config.toml
init_std_down = 0.00216
warmup_steps = 200
steps = 3199
Each number is 128 + 24 x the weight over its row's rms, rounded and kept within 0 to 255. Layers, rows and columns count from 0. Numbers have three digits each. The size before them is the row's rms in percent of the matrix's.

# layer 18 attention query, 96x64, rms 0.192, rows 0-95, columns 0-31
117:128149107138135111176130105177114107149103120091125133142146132105110126133091116147155085135112
103:126105169147147116103149144096097123128150066103146131154164117155112108085099159128082157147116
111:112142122078113158108093103082099140144119100105156128121049134135132119091143140148129118104141
100:118139102102151102132148099142168101113167117109110109157096129152125116107127153120092112102165
093:159084133152136134137107141142141131163114154151175117127098143117119128089135182125141120163139
115:132087110082125101137109081115146124142136140162144167116152163112123119108094115116149132147126
112:178099095122154115126093112106130132141142119142130116172103125172142145106124113117183138119159
108:131132142184105113135154161191157150140117124128121136138171142111142112084119156107133136087125
117:121089088128135160104144130141114129131120115118120144127112158140171166152117126101115140136152
109:102133172138173152167110088124104143137146126138134115171125095121153153133144163128134139125171
102:136121094063128148109130123139158101099139103124102088129133128106120121118187093136171083134142
114:157145141111100154162122142142136137090114120112159146163128125116139122130123146072176172144159
100:110136130128129115145092116085096134112049122126094078123120175115112147150101127105129119161137
111:167145088151128139127159100157129124133131156102088118161143136119121166092130144121091129148133
100:104150145158100113081126119112119151098112103136109136132115163109138121142095109166112127138193
101:142115128102134123118180111145132161121158133068121122114118160106104134153120132117116132179128
104:127127088161087135125138100135119120116144124122132168109146111076140106097082105162095085126174
097:094094161108165115141128117160148095171107122099085139097117100168094092137131154107125154146178
108:115141139143186126170127137128128108139125051097126126132137132138120121113172116169114139140139
104:121113140083129094141170143164098162112169140147109122130131164151144154090148112154128128078113
111:107094160127134117085119131112172129168141099131122136130103124124140164103102123122111113136075
101:146177187162118130133146117096167123093094125108107125146110105122178114128131143141084088118150
098:131125130101139158123149104110123138146123132140116156161156199169134118115086109133072099160130
101:133167133110171124057105105186115119156092119135099112094112129086156135134077144132127114141101
111:111064128120121119129150108109106108136104100157111116109129157102132128141155100132107115129084
097:129124105145090137128155104087137162149107128116152133136158127117159125094166128121125092127134
096:121144156114090136102122143127111136165106173134141117072099123122091127131182114135078141118131
125:135150125162144108142103133153104143144172103131156129163131136126147086133121133164155095141114
105:126094155135092171123116103115133091158124102146100136125149141086149107161143123125146137135116
102:178120141128126154067154123113119115138129081103087164091140142120133133158108098096145127147103
103:136091142114077109105123129150101102126127157153130088174106131143140156159139167134149169116120
097:122108106105127161090165132164092131102089131145144128124144139140176103089129146139159181150160
088:148084144141121097154152138122142096111070158159090120130120106150141116125131114129146148111102
082:170111117119133137131161148123143102143151126160073126148143132127156147152103107143188101159124
082:135139137145174126143092127092172156122154164148108116135107115140124109098136165127133095142165
085:118091137162105120146128170143164109140077116151117150103131174103150152167117117114128119130163
088:076130163141155150141108159062117127125132098114129125095113111146114120171123109159090139134147
075:144157126147108112154154101146136134134077134180130120135064133131146074120121122100162176152144
076:120092148138100169107114175079145109139113165128104145125143122084099128132112136093152157136128
098:138070102068090105143138127131130151129137119155149130104142115125091171116129155098130145146079
086:102095079070107144112113152144116171124113144130156162130079136142109188129099154135150133141135
087:110116153166105199075133145110113155078140111155122155119101131141099128125144094124134131154137
082:135134127090113123177123166125119126099149096145097130144112108093139102135124092122144135106145
086:150129111102137185144160133088110135139132104156118105089095145157140132145177112109109109119150
075:168085102145100111145132103120088131141138126130149110148103140153097156108118099180124139140153
080:128105147134117142132176101099102148089089116107121105164122140130112144142137162086125158122124
083:095110172123169108123129128167118067142145136147102148144097111150157106165088103140167127110143
072:120165170108120151143158094119137144139136156161159151134098128136119119146171117100133135145161
080:158125118127108096147108121095106171114102139135163102109130137096108116164106149135156153148128
086:158135174144097111097117145128120137145133178161112116114154133175128082167133144116113154113108
081:128172138125125145145149111141133117134152132114128119149145092118139137109134165111124151159133
092:093091116141102110099142145147132110105127162130113165106117122117145123094098151160135121106094
073:141123177118116122110104148094102149171126139167080130115154134133126150093141120183142115128107
082:155101105105160144135120075138152108084133086142141151143143147102111103124112148139127165157124
073:155126173095080105128130116095137105145128174083134154142112131155145103115153116146081160144159
083:128125148088114135174131118157172150074121128127097115104161117114090125143167118127127112143122
083:104106125118096123161148101088171122153151132128130118141088150153147136139147155117169137116086
081:173098122120106140080084121144120095106142152128116146169123107117147137132107098119137102124133
082:128127073106119116134135149097090114085171160134114134133153121137171127109151131102186134110174
082:170114094119113110138130159134135156109146164137134090089127144095138156134149114100096153173171
090:125171147132075120109152161099143130113160123141118097100108082120132132182139139178114138126122
091:117131135122142144107087102116099138154162098149111131104161130137126115138120166099117145149136
079:115163151164127165146182128150147139143124113119138177142140096096160123134114142140134104150091
088:150143122132142102098135100115130102121092135115115175089092125128136111139137124112106131179146
107:155175097169132139141146144124167125097117134086170153156145098145132123122129109106112114101107
115:124092125139112151132136121123103114128177081141111156155139143158138147134148109131169121129106
108:121112128100144127173090127125127089130085182125158125125109121121075140152146142076156121096123
115:087130157154122119152155134173091137122112163120158123152140150148134103085123148148113119104108
104:091104163164146107107119155134118142140111095126139151092146110123111126094098175122147120128095
102:113106139070141126141153098106157137130164118095131151147146112111132130102145106114133148103131
104:137153118140147155105098119156112158113105114175162114135141127093164142113167148117194133126124
107:111131116121140114132164114107078120104134143171141143147176160118121133111172110169134089107141
115:154115111121136084123107101115130127154119105117122129146142112129094132157094100135171138138103
108:093132129146159130181129174158167088092089129110105095097135113139103108142149113150164098117191
118:111155155147151127141141101122104148136113105102123132164112128123142148093105129152127090114136
105:163150154171148124119155159102125167111117100114142105152100107165116161165131156090119097154102
109:085130126120117162078106140126132134113137140192146111139126116098110122135111111154107107099114
112:104075132133112144162107135142170131147160169160151083145155143124167144117097134137137112085126
102:095106120073134131158128122124152156108089117128164116107142153143139123123187139142122113154137
094:141124155122084129092150113110102135150142124141075111095134172140122148115160156096089114129158
098:143131111140118097106130104104158155123104180118118131167145150126091141108134144164132082129122
115:172161113142163116152141153147155115152134116138118103108156141134124115099159133087180128115110
115:135142124141121146131124137126121157158103089147127123154150152122171115147092117125156114147163
110:135132178095101175127097119109156077103088114104130108117123080098114123110106154110153160113140
118:145176095105122160128145119095102158100170140118107094145160084141106145092129110098126121090153
116:116136125133132157174108139089098166138149121129147126090126112179099116130159110155128154113105
108:152133157163164114114170153078115112125118112114109140100115154102115156130132127124093108117115
110:147145152121122123143095163127141153172145153112153128131116080122112134125187142146115112112060
106:122130147143147103125133127152156118110145106172135127142123142106147129121156123132094145100154
121:169127080140104108094145134137107163110116130108126118113146155121147156128102123119150175143109
122:146141170107078131135134159111106148142146129141160147089138133125143116073149109132180135161109
111:117089097133116162125191171165146097135149138112132135152167127114132124099146180082146137135111
097:137102099113129134180170116080130172099138144141108152111137102082125178147138082140086098117150
104:115115123151127120162099138102148145140132147136156103186124116105106165110132135088105158145125
108:148134137151097130174112159134138135091118160101153129142115140066145121168137131150150088143144
104:161081104139136115139113133135090118142112127149146107157082143153157133133168124116148143112129
# layer 18 attention key, 96x64, rms 0.202, rows 0-95, columns 0-31
115:169175128159146104164111109165136133135113171096098120125132109073102094126103109126123101151164
107:126132179129175133131111136122106140077162088087125136160112150131118124122113135162095174142124
118:088125176069127151108114136098144164139131108129122096124103103154084129122137104140139166110131
102:102089105133142096151152131127122105110142132162107126173123101115107070101127145114111146158151
110:138122173082123146179128162120077154169145146151114124124096111137103173126092145096124157121115
109:164113128086130115128095107122118152154121109139125194125165145146101130121126150077164118150113
112:166125129121121090114109136145148118125104144157103131124086120180119101152108127112161140141122
114:126156132164097108164161124172092138113129097142150135085152114090082139120118148130118150104112
116:110114131132135129095142134135096115121123117148108145141114159148147131181140118109121136130141
100:157147165118143143123123152159123139140143121174098086155108105109124094074139136130148081117127
097:092136086150143105137111173136118114139113126153133126134145159143137115105110114126116063161129
111:129129139136108080120109146111091136114123099127136112139133110128125150167111128111131156151163
103:132109125174141118161086097117119131128149148097114129108103142094072118114125159085117135142149
108:160110103135120098132150124168126127119124144145099085148111090113126162124131109131070143145133
109:075168146156119181101118094136104168090141121135096180137122164146126108142110125151120126139140
111:153144139106132141108185060151123110119119135124140140125101177130149161132112116121097119178131
107:103135127097097106151167109125081161093132151105091151124149138119148104154129102149143106116137
106:110104158134149131109120108182109095125129127108106134088092096134073133147134156148069107116161
120:106143154140121129121101167137144119139128065102113159151131168102135118097170127128105101133146
117:094118115104105089131192173138115170114141131115157142151121164147110124087123104176143140121118
109:142114166110150151070148156123122145158131130116108100124113119151127133162126140140145090129107
116:124208144177133150161155132102153131126103119119108140164088129151165135130103156146130121125137
097:160116175073132160120149134096141130086121143143133165125156123152120125078082127121078111146118
100:151119138134077140129157107149106116100159153077126137089154089144168106144141170095152116135129
115:111092162155118134106149150156141153107106147132100139094104140136142131166167079116126145112126
103:127109134134135115125141129109133139122132141107118114139097128128111208104139146098130138113108
105:111144140118122126136134154120118087120139177115140116097078173159073103122149122132133129116133
117:117147150146141121170108154166080150113156104118160119153146111171132127140112122117117093122122
111:119115130159106125098120120055095129115135126155105146091119146108150085101128154145121140113131
114:121128162147141114125107096094129125105165136092168152118133118109144124131077092107121164201116
098:115097109128122105121127108155126142101127136181141060116108146138143166133133161089155138098126
092:126138091107087136113173135182124161120136119120147151149089117142147119139083175129118137118127
089:107140117125160125177086121163147115136084150154137130145100118111137106162106103101164150105146
084:139127112089112135129152115127143128100142140177115148174161092107155088132115144129156100173172
083:151103147143173120167134126103162126124120123173141127149153117130106110071112147126138088134161
086:128139129140135117128127095145100088131106113140105147152197116111064122180115139094164124101141
076:099123155153169153118160149113135083129155132120087133127115149112116097122154132179119138120125
079:129129077134112106150088084148134120130103127154099106104126092134093116102105149111154115100160
069:174144161124116133124096135067170094144104152110109123115149091066148124123105131062133149140144
104:115107115077122119122151135104132138137127145152155122095115169108122146103133123132148162135118
091:134113093084124155125130104141119134149140109083143160135129154194099131099095120109147152138127
073:118130133099084159123167103142153116103118142100155155152103127110152121123128159113119117080113
088:124149105107101106173119127112128113150174145107099113114106160125110139141091071120130089114129
095:067102120119087131094141143084120113137140106119152136125111136147124111131198109101142143117132
085:114120118130120106124157143142168162096107141197106147130119129157138147117070128158116132127123
083:127157138128129121125123138076122121112122108123132139117074124123105129164168154095091133149128
085:113124112158121092129099131144121121114180131111098133089109135173138115187131163108151144140113
077:148117132101130103160168104135130115148127164125128105125112122119070145141114165107170134083109
084:127115131100119171133121109101094146135117139160066096161165123136103136134111132109141113087116
088:129131127149086124107100116153165130122156155166122123115181156125138110160166096119157166104128
080:129157109079095109147135133157129120138147123141127145072144093146117130132111169135081142121158
088:110131080160084124160155145190131113132156128126105101125133165103111126116118149140136114092111
080:130136156124152120105092140147146124140119110187104136163114110120138076120118097134134149098075
083:106099118093137138127111071176124144151127086130093131115104138087115147142111119111100119167149
080:080129114065099100136151122131145132131099137111118110122108151126138137166143108134114161105147
086:141151132122122111173137091128138092159085126114173108094155085111106140132154139122130077121170
078:085133087155131152122092131131135156148124115163160101115086135127135106138130118096149177114091
089:123105115141084105103137117138136099158125128141114138090121119141189177168121159106181139130101
083:118139092111131104099124135105139097116161144103115136148129150141170152155118119112147132128151
083:148090171093142140108153135147121114137128166141142095147133124136134205128145105072121128127108
093:094139124145159161142133134140135104118145190136125064147124110114171123153138105171131120108111
106:133102153095167122158115146126068141105146120152094170124168104106132144105124140099118129131128
083:158128100140106160133175108137120150148139139123115111125096079100124161142123112164127138144121
102:149077142123137123142132098141116080126130117113124122098109099156163147150124157112069118145143
101:130144144121142115114111132117127107116139069088136139158165112138179141139149058144103109143152
104:111114142161199136125086152157131142135132125143152151133155137136138139154120106142165127128132
108:124088121115134129150084130095157120155131148157124116096142129113092151115133121133126148121126
112:147187129129152101161163152172139151138108125099135124120136149179093146133113145144128115074122
103:102170173147109145136100118124091147140129112126146147163160133125124108177089134121136130096117
094:104141127060134099117147102106126145144112091147141152139124146128151128140122131141132110146107
095:138110072138087135132108139160127152107099092132116107129104108140115148160133140109161140085124
100:141138121117106143124165150130136158088141118151144151136160178127120142066104110171122143100097
120:141095137157105088103104100103143116114126134102117131102126165105133109127121134125168110140140
105:098173107175111095163087104136152121145104106119110154125119131092114127114152111131104112141148
107:146118152129139167162132128158136171107114134115082108165088126084097160099126115156122114138123
105:122173143162166143127163103122139097122125116088118084133078102142144159134099114093125149146137
100:160129141110130153120130189097127168136128148137090133133173132157155140118103130129119079110125
098:141130123133141082107155151107157145170147148128096129145140098100133076109140156153202138093118
093:139124163100125118120114138129114115152097126082117126109094141122048165121143108148137155119128
096:075151131148141152092166134104118133114126134173127150149055105163132125097114119158134154114127
096:118116121119146139162159102108110125144123164131119129145111099124140190104104143140133120117107
105:147138076115162103167117161141122091150129100129181151121136101132142120091107130135118118162115
097:112159146151124129136080111103128137094141120113155179106121167139128109135104140137166129128136
108:163142151148140130124105150084114133140110147116111065116129113117154114151106179119114126116122
105:126141088146079101120154140111173094116097139172152106156141127118123081125141098141147110134108
106:098099144148159101143105156066150118125156091107159095134135143136100138096168135131092141100122
111:140109130152115154098124101103187127128120153103124109112104130137177162135149104127097164108079
111:108146158138121140127134179121121116153138133145151036113140115102114142138141089151116133091105
105:099135141129127107178104156093090141105128127142087152147135139152103108110143116080116155124132
118:128119152108119103137139105127124154116146162103150132120143121139137130152103070095112156180116
114:112145103118102157129118157085139136131099122095163127129108159132127159154097121118186131114111
116:111115126130131076105165156136095123136133136120149144122150126075129206106112154114116187128138
093:085115109154146131126169158127143143147111159175114113161117164123126119127124084068104136139138
099:154150134102127128099074140144137109147113154120134104140113143127139161134147139149131127106174
100:123135120155135096152099144142115112103125185141085118119158103124117142112093104123160130147155
098:134085134101101101134112158161084134128132122176119118130084161178139101130170109126130163104131
# layer 18 attention value, 96x64, rms 0.216, rows 0-95, columns 0-31
095:140089101156124171103122133148147159131095120163167192136141154099102138149110120152083121132160
080:135119156167112107103103083122095076109116163129107122149124143110131130108143124122096151121114
100:109069128096106141106139148151145133142113116145154141122124125099133110169098138163131112119180
096:128087105144155141102143098121085151141130131188153157105085096081143131114147127137104103137148
088:133141125112163109099143142099165120146162174169157150100099145099109135117079156113108132154106
090:171095100147124142129148120142125135153136123156143090117100088122096147128103092125138122129121
085:135111130121069104140101141147158121119159116146086158154127101099094137166105138147140133127084
099:120160197110058088163109145096142145107132124107123138152115088147149143138135119119130122122139
084:098160123145169127115099135178100110152074152134137133154142142109148109170131124094099167090084
092:138143099139127120143120090115104114163121108154124098130125110118135156148109100108110112104138
081:165106125114144188130164103124120141147142077174120120120149114121123112156130092109108121115131
085:145122127142087148136123145128136109147169132057152153136150133111158174081123151120132118112105
090:146090153119154114082102185148154101103141137138144126172154131151122103148139119132116121135119
088:076135121159121137155156090083125135071118162136139136124128111149153138125133120079102106083112
093:167127109120159142143124153146131160081075090144159107113139146149091143145074131116117153145157
095:096130132149129121110133110103168132135124131138107083122139122143109122138102105163129125161164
094:138104131139139117134108199140107160127095122122102163143127141112171124140139118119096107135128
078:168156136107140130174118109097147163132133100134148139170121112130101186090157144138140116164137
090:140126153113116127096115151168126143166183118144104139151165124079134110104157128162141142143141
088:134101104168092155137153109131096151132115155067153139125157129168120078157158142098123142139116
099:119116173139152132144133118110128120100110129181108136123173133160137155148126149156134128140132
093:095170138055154091148111110116128117109121142091162154156134123100092159160103111124156123100111
095:140098144121131153130100159137172143098110132099134128108132116124104062114117115098123144121097
084:097122092129145136110113157126133112108109164132092117158126116110134094138085168166131117145113
087:146076092153142128086150156098142148096139153108143135154094128134130071139134131194129146088121
087:143139162105147122097120154158163095097175144175133119090169124174157082140112106128138150119124
100:122142136121114153099122156159163128104155167156127114151118109077104129158145134101127113176107
087:153099084141179155133153127106137134185117135142141152119082140094086112183129130118112151125145
094:121111160143142135150075147137141132103176173129154158119106079138103117091094112147128135121095
081:150117115113172142160102105108104110146181173110120101151149135119147122099172112153121123126156
092:121113118162152157097112091155171139124163131123152145176113115118087107137141122148123125125107
103:118115127100118080111124153095092097102142103109128137132116090146103110114121149151138145121134
077:089098139137126132129164121107126129143073117109155163145114137130104135137142138134166128064132
090:089094138140183165140152093158136114171160157156152120128138122128110119125098135125162140125137
083:141085108141119131119111132137103078131142119107117123147118147143138128103109191151144129137131
080:166126085126141142161164127141121110152109138109155093143141173135133139155109095096089128147134
079:152129143182119096163126110078126159097126109114141135155123145103158127092161144154144139116130
079:101116129173093122105143129116179158086135140104143101093123162139158134178119129130123130162115
087:111121167100133095149095128125112168152087115138149137147138144147112135168133142139155182134119
087:142140110154161149103115141126120105116116143126111196117180138150122155098121091095095143104110
081:122139104135138106135136136125083100115102128123087104107096133108159136096139122117101110183102
078:149149098123115086134163117156112127131154113100140129147109122120107146150104121135165110145125
084:127056127131149134163116164126104157103132127124152098119148143099146103091081112127119099162128
084:104111098091142147161149090116129166108064158126141107149114133181104131107089130121127142142135
086:134129141122115112196148117150144112133153126156147135102071167116119169097141102064146124119166
081:063157152091118122138131131069110128145093137107169129141114101117172128155122124122149097119144
091:082111092142120090140121126088124133134169152108103104125117104165103149137115087147138170143148
084:136144126131139140139156087111136090085140121155128116157141134076115105071138152131138108140187
091:160109100132159071153135120156104151130093111123083137073134111107137175123140142159140109126131
075:144099176183093106121121112134149104103118102117140116141123141112134116115106156114104136133146
085:135142106123054134120128129108110109146173118082099180137111136159114144108099149112089140133099
090:101150140181141147142140188108103150135153082156158115119114086133165127131130154150119098149137
080:079134111152097140126162101117073138117149150109140145129130112152109104144131150107126158118128
074:173130136144124134134163155126118147106149121137152112105165142144117132093175176135174077131137
072:110142097120109092135109094152136153135148147135111140129117070139176138131094156108089107119167
084:098158142134108131116134113129098132139173199113093121115154143117121140142147151085107109136130
089:151123122163092130150147139104175164122131091135146140055133119142136146139164111126137114128113
078:153154111125122116089127125097139153136126154174149183128118122119157115135110111178126098091161
085:157117101161117152099125096131094138139120135134075092104151146124141104147144146130108128155148
109:136135127084151142134137078156123158120138118114137142076112123107100131106103136115171183131126
084:143105158123148101164110163111119130150154160136147136093072141151109099139118120139112134103157
074:095097113155119164114118110117123151141112147100169111127190158133125149098159140103117134112140
082:142177180132149099131098088117118092157129113154175103127124128144156157090150094097142114117154
085:146118103147208104092120181139109128164128113126140136151097153146095134122106117142114136169132
111:145102138120110096113134163148126098120128107132121124187106144183087110131118146157107177167159
108:138117116137165130088107141133136150144131150125129127084159136144115072110174101124101127137137
122:120123149138129125138103118106158099067122156168115147106155149117142136127152096110120128090180
120:102110107158154114124148162123116149102169116080093086107162145164137108136090136108174140122145
121:113144119155089103136114117128133163129176140112111138110131138115099150100127162125110151169118
125:145139095116099119157110082109132122172116124122113130151163126148140129115134138138120152124114
120:165068136159112154120127121130135116133124146139110124155151119156098108155102121169129134145125
128:108139163132079155116120100170074093167103093138101112104147141097142116103173108157131162132162
134:137172106138143149112155112082085122133078134124136129136095151153125161148136138146141134160117
115:110110106163143155174121096157153123127171143146121140136114089167146139121131091114109188076121
122:134123123120078107140101142122129147172158130126114154127087145149148124113112127165146143147104
123:105129140141152112097137099127151149141174123154118108131117193106115132150077121142127144123123
118:089108107126158091149136128147112155169072112161132130181109129105172164149113146139098094154113
117:110167163122150132106138123165138115158114144123143134143168123119092142104135125087164163136107
119:160149104119149134101120118139128133183149146147073112108148186148141105105094148093062139128124
126:151116116139094147146110135134115185122111110125197107090120096136121111121112089081094114112130
120:101118113160122100088140122111126103146156121100135110114136127152080159145085109117125069096156
124:104146104125179069148102094123109099118141140150132140134138084139093127174158152167126139116111
114:116152143094164108143064110154166142113128120121097106131142103159111158097122104138147149146119
129:117133108163133125067126084109109176111153158126139136135127146137129161109172123107121096097105
124:107119108150174133121140140134177154104121154116152118102106122172121096121149186102118105187098
115:106142110154165105129105179078078175143101092134099160131151074146128129139139113132107172124148
126:090117105130105136116146144111163139135143116171134122126138114124120120147081159154093155150122
115:199167120147127143115123149136120115125141107139122122123106123086094132176180098128122148129131
120:117136082129128129103123126121138155153117125103133183171120118106128097141121093110107146084148
137:101139134111083108146113159131133108098161128099107101134115124117152152128132122075114108116144
134:124136130113075116129119116102145136135160101137075108166147084154088163140143118120121085158134
122:085117126075143186172123143146117085134142178141106145112120095157130120138111137130098115122094
118:140068114164102183138158145158141120138149067130132105166109116138122135127160169101131129093133
128:087075099116108162121113132147111120158155154096149111165131141109132159131144117162137138159140
120:181154063135093160116101138158107082089111116143133134143117127155127159085098145148115147158101
112:117136111121119165123137142127149070184144108129167115169115167111104117130111122098132157136128
# layer 18 attention output (transposed), 96x64, rms 0.197, rows 0-95, columns 0-31
092:180116162150172127125119106113124145134108121107124092135148093119122124142110168107148122114124
082:149146115158095141121110155143143147113110153105145090107149133145143135127101107151126156160167
100:148192164118111144155148121129127117115117142122119090146124085137129128141119114174106119117103
090:152135132153096126154099127110122146122131101083146122144158143116127110154088114166111127119124
090:132155134110111117179186091124138149114123149134146123128183140107118146135142136131171132158102
084:123145075166119074102120101129157132118152066108155188100139127145162078117132150154115128122123
085:120125121136168108139165110142134109164107119162125095137101079189156152128112113121119147143118
099:098178083127137115132122145113133120138115143158104121093123146127072169126143073111109119136105
081:127105151077137167120141126125150113137122107106115093178139126173162123093124153157137105151153
091:157117141140121170133097187148152114125148091123110157111157140116117119123123116155136125134117
083:099123139133154081155111117152126111123155133148111193127158135165117149127108108150151098111144
096:104106113115076141074124103081110100103129125147148125133153111103138106154115118129118136088137
092:160115132144116127123201094119156142173103143105096145117089130099121129110127136151091146155137
094:116136108140137064139109175114125154125109119094118132106163148081125166167106164157122144139136
089:171144163093154117138137113118158149149119103119109077154119122135111088142159135121096092124123
096:130086160059130133133128128114121157162093118115106125118131134165100138137136094127144106116119
091:155132145074130164117136113130119147111136113107160159084110167129073126108113140117105139131118
086:146111101134153144077108132142126139121133110172080132126166144128129135154120121119093138136108
097:139097119133142138109137108128151139129133149165126150156165114146088116088088126133133109158142
087:139125156144148161118078121132142121138118101135110133142117125126161125129126163136109132122146
102:132146110113113078150136140141125124151147072116121106123080115130136116131139145141108123126129
090:145141110135103145112153154145116102141126152158114092128131091151159142124111134121104131083112
103:119127120124126116100140090150104076175137114081090122104097120104185148118146112085111108148160
079:167100127067102144135167150130140100111131156090135110138135118149161162124131140135138123111100
083:138115182150115165129171121164117133132129128087142118101168093122163128174093143124113099127095
085:157146120148118099145178143144134137088145130158130155150115097128126089096173135124087115139082
105:134139093094109060123176125105132129131143140137135092096134134200161104136138088137158152151106
090:118144164130153143103134096114124150095141104089137152142167137136119129106114162151135068117073
087:115141072162119104143192093161124103144159123152118123101150107094171089129127113122140149143149
082:121167126107119113099144133188154195131188157134148141165114139090136128115117121097139124126095
100:118104152172097109156131144136105137119091148133134118101107098150136130137147134140132132087143
101:137186138129143098146141101161143099116102149119132125089144146109139134151125073109105125123155
066:133087117139151103120074131169116168130175136155139134103123095108159139121144104133144115133129
096:128116113115116129119141146140129163117087109136093143180112137158120136143159110152116087123159
081:096155116083129057123157134138110124139083121135113083122103130149064169130156109129142120115143
076:114128082136127150080123140130144121117152111162104136175100132062136153141166166113151108129102
073:142146115117112127095153155147133125152106094140159141133137155139152143129087144143177139096102
085:162141135137156147121107114135121113169158128091109159091091097084110158128103150126108112109084
082:085121108148126161157099167137171127120130092144101089130147107125168104139100136155155122081148
086:157089153113115089135193159156132136155143133142128131176097095127143107072116117144092149147137
069:145144122154079149104188115126135169107115158135102124119112121181123107173109130101125136101139
081:138121168167176113152076142090114124114114143109129114122130133134103159126099112107146143118111
073:130148142116086091125123145114138149146133167151085177128128120133100168113154130124148149131145
080:099142130150100124125141118101147101116170070140133116103122127106159107093153110134127100175108
084:110154082124147141048115153101127168101139111100098091129139151126127119155139141140147175116134
084:112136108177160119100124089117163129115162113144106160113164136111065096134103110132139137128109
092:159131189112162149099081116138138133120168086099138163082132140125145111139099149115152117151109
088:127137091079144112123153140138134125136082110139125111096122148138107165135158126123101111131096
090:087128182115095161114133124145132158129130164157119093123105135128108130143065125103145158113105
075:170171098119138096133132112161136130117133122133128126154130168113090175111151125148094141089119
082:154170174126101140104183134150123137130111135143143078119080105108140115105159150157131127114154
082:126117143082121096131155100129135110154108154090102157139164169151154116149121136116166127134124
080:141129116122151119115105102103118137143158140147134123121099119116165119167116069117161082159177
076:079111121085113074099114112093100128180103115124131100073140126112143134110107107090141157110101
075:160084155112163174125093173093137132088138114103126105123139147125101161116149094145128129114117
073:182153150140114125142131115116137084143119074143098098172140081076134144134141122112114145159135
084:118134165115121162121102105111131099163120153094126121118130115149118119139106113124187126102138
082:110124118141104122161105147174159121131127152120104117140139127169109081132149072091127157150127
087:112153092127129105152141122164160094126122144160147186122165100139107149129102126115121111127166
092:124151127144087079150148165095142144131115138188122079142137139128119096117138117146137106106091
084:102121128158119120096103108110156174104143123094134137139146160141155141141138121124150136113095
075:160166111096115142154139198127116118129115120143123152108091112103160162158158147155130163147128
087:137125083112152139131143131091132159074117096090091111166115116121147084121133143105150129115130
078:123167118144101139122109082130117136093130099133066116133082162154128107138156158100135126147157
116:141126106124137114134117132094156192119114150146098167152144111119101112162115111150142152116089
106:158144141120141137166131158062084077112082074132117108115134162141119156152118102104112129082133
128:080130123119063115136144154112141108133099157149107127161144122149065112143146140091127159107070
122:123080117144107091131110152164130133109121112168104145138091163144121114147162094130108155154146
120:070096111115145153060123133116108124137162140102084124159111127112188118170124126126098122146092
122:132157108162141104119149141124118118108144110154134097117070131119105133127121165119156117144140
118:099170166122162100091129177158157153111102124144117151161143135139117142087118112090118109103142
132:167085137148109093081160114119141169160144124089137110134097182089118153126133161122137105111121
129:123098116172192142152114141118109144124151168153115117144120094114082181125114096140137171109136
122:152135133096108118144168145133131108109117154160130163125149159100123123112177133087116164146127
127:131127111143131136089166123111166120099115137108076114168127157175106099112142098159147154176130
118:143135123109146183138135139139109136111143123121163168133127149164124113177132097111157139141124
122:126131129186186128121133107144123127125165124091173095103156132114104096118110111117110140104134
118:126148130114151120142136130110142151131126094159138122071145143138133138119152167135097096106102
115:149084127140125144155149132135125157113104103107159161131079121114136118170135106148129167131132
122:151142135137152106087100112148158093123124175080088100133139113130130114129138153118129126165143
112:117118117087114154141147119171154155114145135146123146104135117126159127113123105128151116130139
125:108119151115100151075142100113111134144152093143103132123126154146139109122124086143147115137107
113:112123121149121131133151146106124099129142171131129159117107132066148076150164152133107117117117
132:178119156125113139144109118122118121125155175111081122133073162140146129168085129144114128126140
129:158136146105136119123144096142129090143138138179124117129096122108131121142093040153109138121139
108:116116135123137139123129101133161109108105163116112102108124163126154166141181121138099123106101
133:147118133122122141097121172140090142145133110091143148093122150155151129125142126064137136156091
116:134153140122106096141112122100120150116108101132116089128145092110137132148132124118150148140153
124:116203124142166120144140102110121127115144137090103103147139152124110150131153099137103167128111
139:120123133184136118117178109147099154106109116124101143169127097128111151137106129145171088158165
130:129146149134135114143140108107125111146126169126124177110149112159149086100168102101122085072117
131:143125099121109175060118128110134121151096079120152121121123119094145133091130130096153149119112
122:168156174104113066131089122070120137085113150116126109114137144099141136091113092122150103184112
124:178145105105096085119128142165104125101142097130100130134146155138126123121095136137126157115129
125:139116140171140115122118151123143152149114165154102116118110171088115133130117124043168157120139
114:178093159132152132143137088136153180105141128112107128127134106132141111128119106140092156097140
# layer 18 MLP up, 384x64, rms 0.22, rows 0-13, columns 0-31
107:137150143093106115118125164099111161126137126136093143111165131122100077120103142178087108099121
100:135126163142099139160139109126148094125161117154135135098141139190137114133117131137136185152100
106:170153103117058175147127122143095108134127149134134155134164142150118140131129128113156144118098
084:089113155129137138096120150140127107123144152109122092117100136101155145119151160103139102122115
107:118146172148111162154139165134129120104132111161100136106129134158117131126126135159098102133132
094:180108146129093112137129113134157129121116129142096137115119130169069141140138147142131101147094
098:110137140162134135117142129161115134143122095179157109117149160124132098104117160145098129134150
106:115112142129101137114154159156116186116131121142083129166088101108139132123097101117131169149138
101:154116162139081079154156115114105149114159141119110123116145118125060123135129132087146155125142
085:139139144160111099129153122126098132123197129145122141146076107142151165118093082118108122124129
107:135119160154082115116129134096106181147120119147147110134131059117087134125141092150098143117123
110:114145153111097167125108115145113157103100157093128116126120113091126123148186140102119088117156
094:080115133127159137146115151150095141143122142110109080128150125124072169148142152113152101087137
107:133135166088112120148133137112159112102135105108159134149126143114137127098077115199104191085111
# layer 18 MLP down (transposed), 384x64, rms 0.237, rows 0-12, columns 0-31
123:108149152156130137162132136111166140109131116142176180158121143110125143126156146139158156109178
104:156119115138090113106105156125145106151191137146159104124135163126124164159124155145115094093131
097:082097145140106118141143124146142149117134150114124139134128163129141140116117115156142160137154
076:113145187112153058089121147176173139087119144134141122131133126100125146147109133173127127123112
107:107114147150171110105096117133111095174107124109126136140114132087049157108126092153125123142127
083:102136118146135164155112097149089162123148120177096134120114128112180140138084146140150146100145
096:125078120134104161109072098092070130151113125141129148105116138118170141140117150098114126095128
100:124151151086166140150147146128184125133156106126099144171143087129157136115145145161137091142144
104:157083065161126170113084148134138119147148107183128103149132108126129087130136144127075105131142
085:176123154130164151141129086102118135069133122144171160131103154121138104127097108097122140146114
102:110148150144129137157137088160151135155097073165127117162112103138159108180130120092133140124148
112:145154103126113100081124159115191119173132146116103141139106120127137123159141140134126118131111
094:113147156062092105151128111136152122149144146134105133108152101129171072110120104128136094134074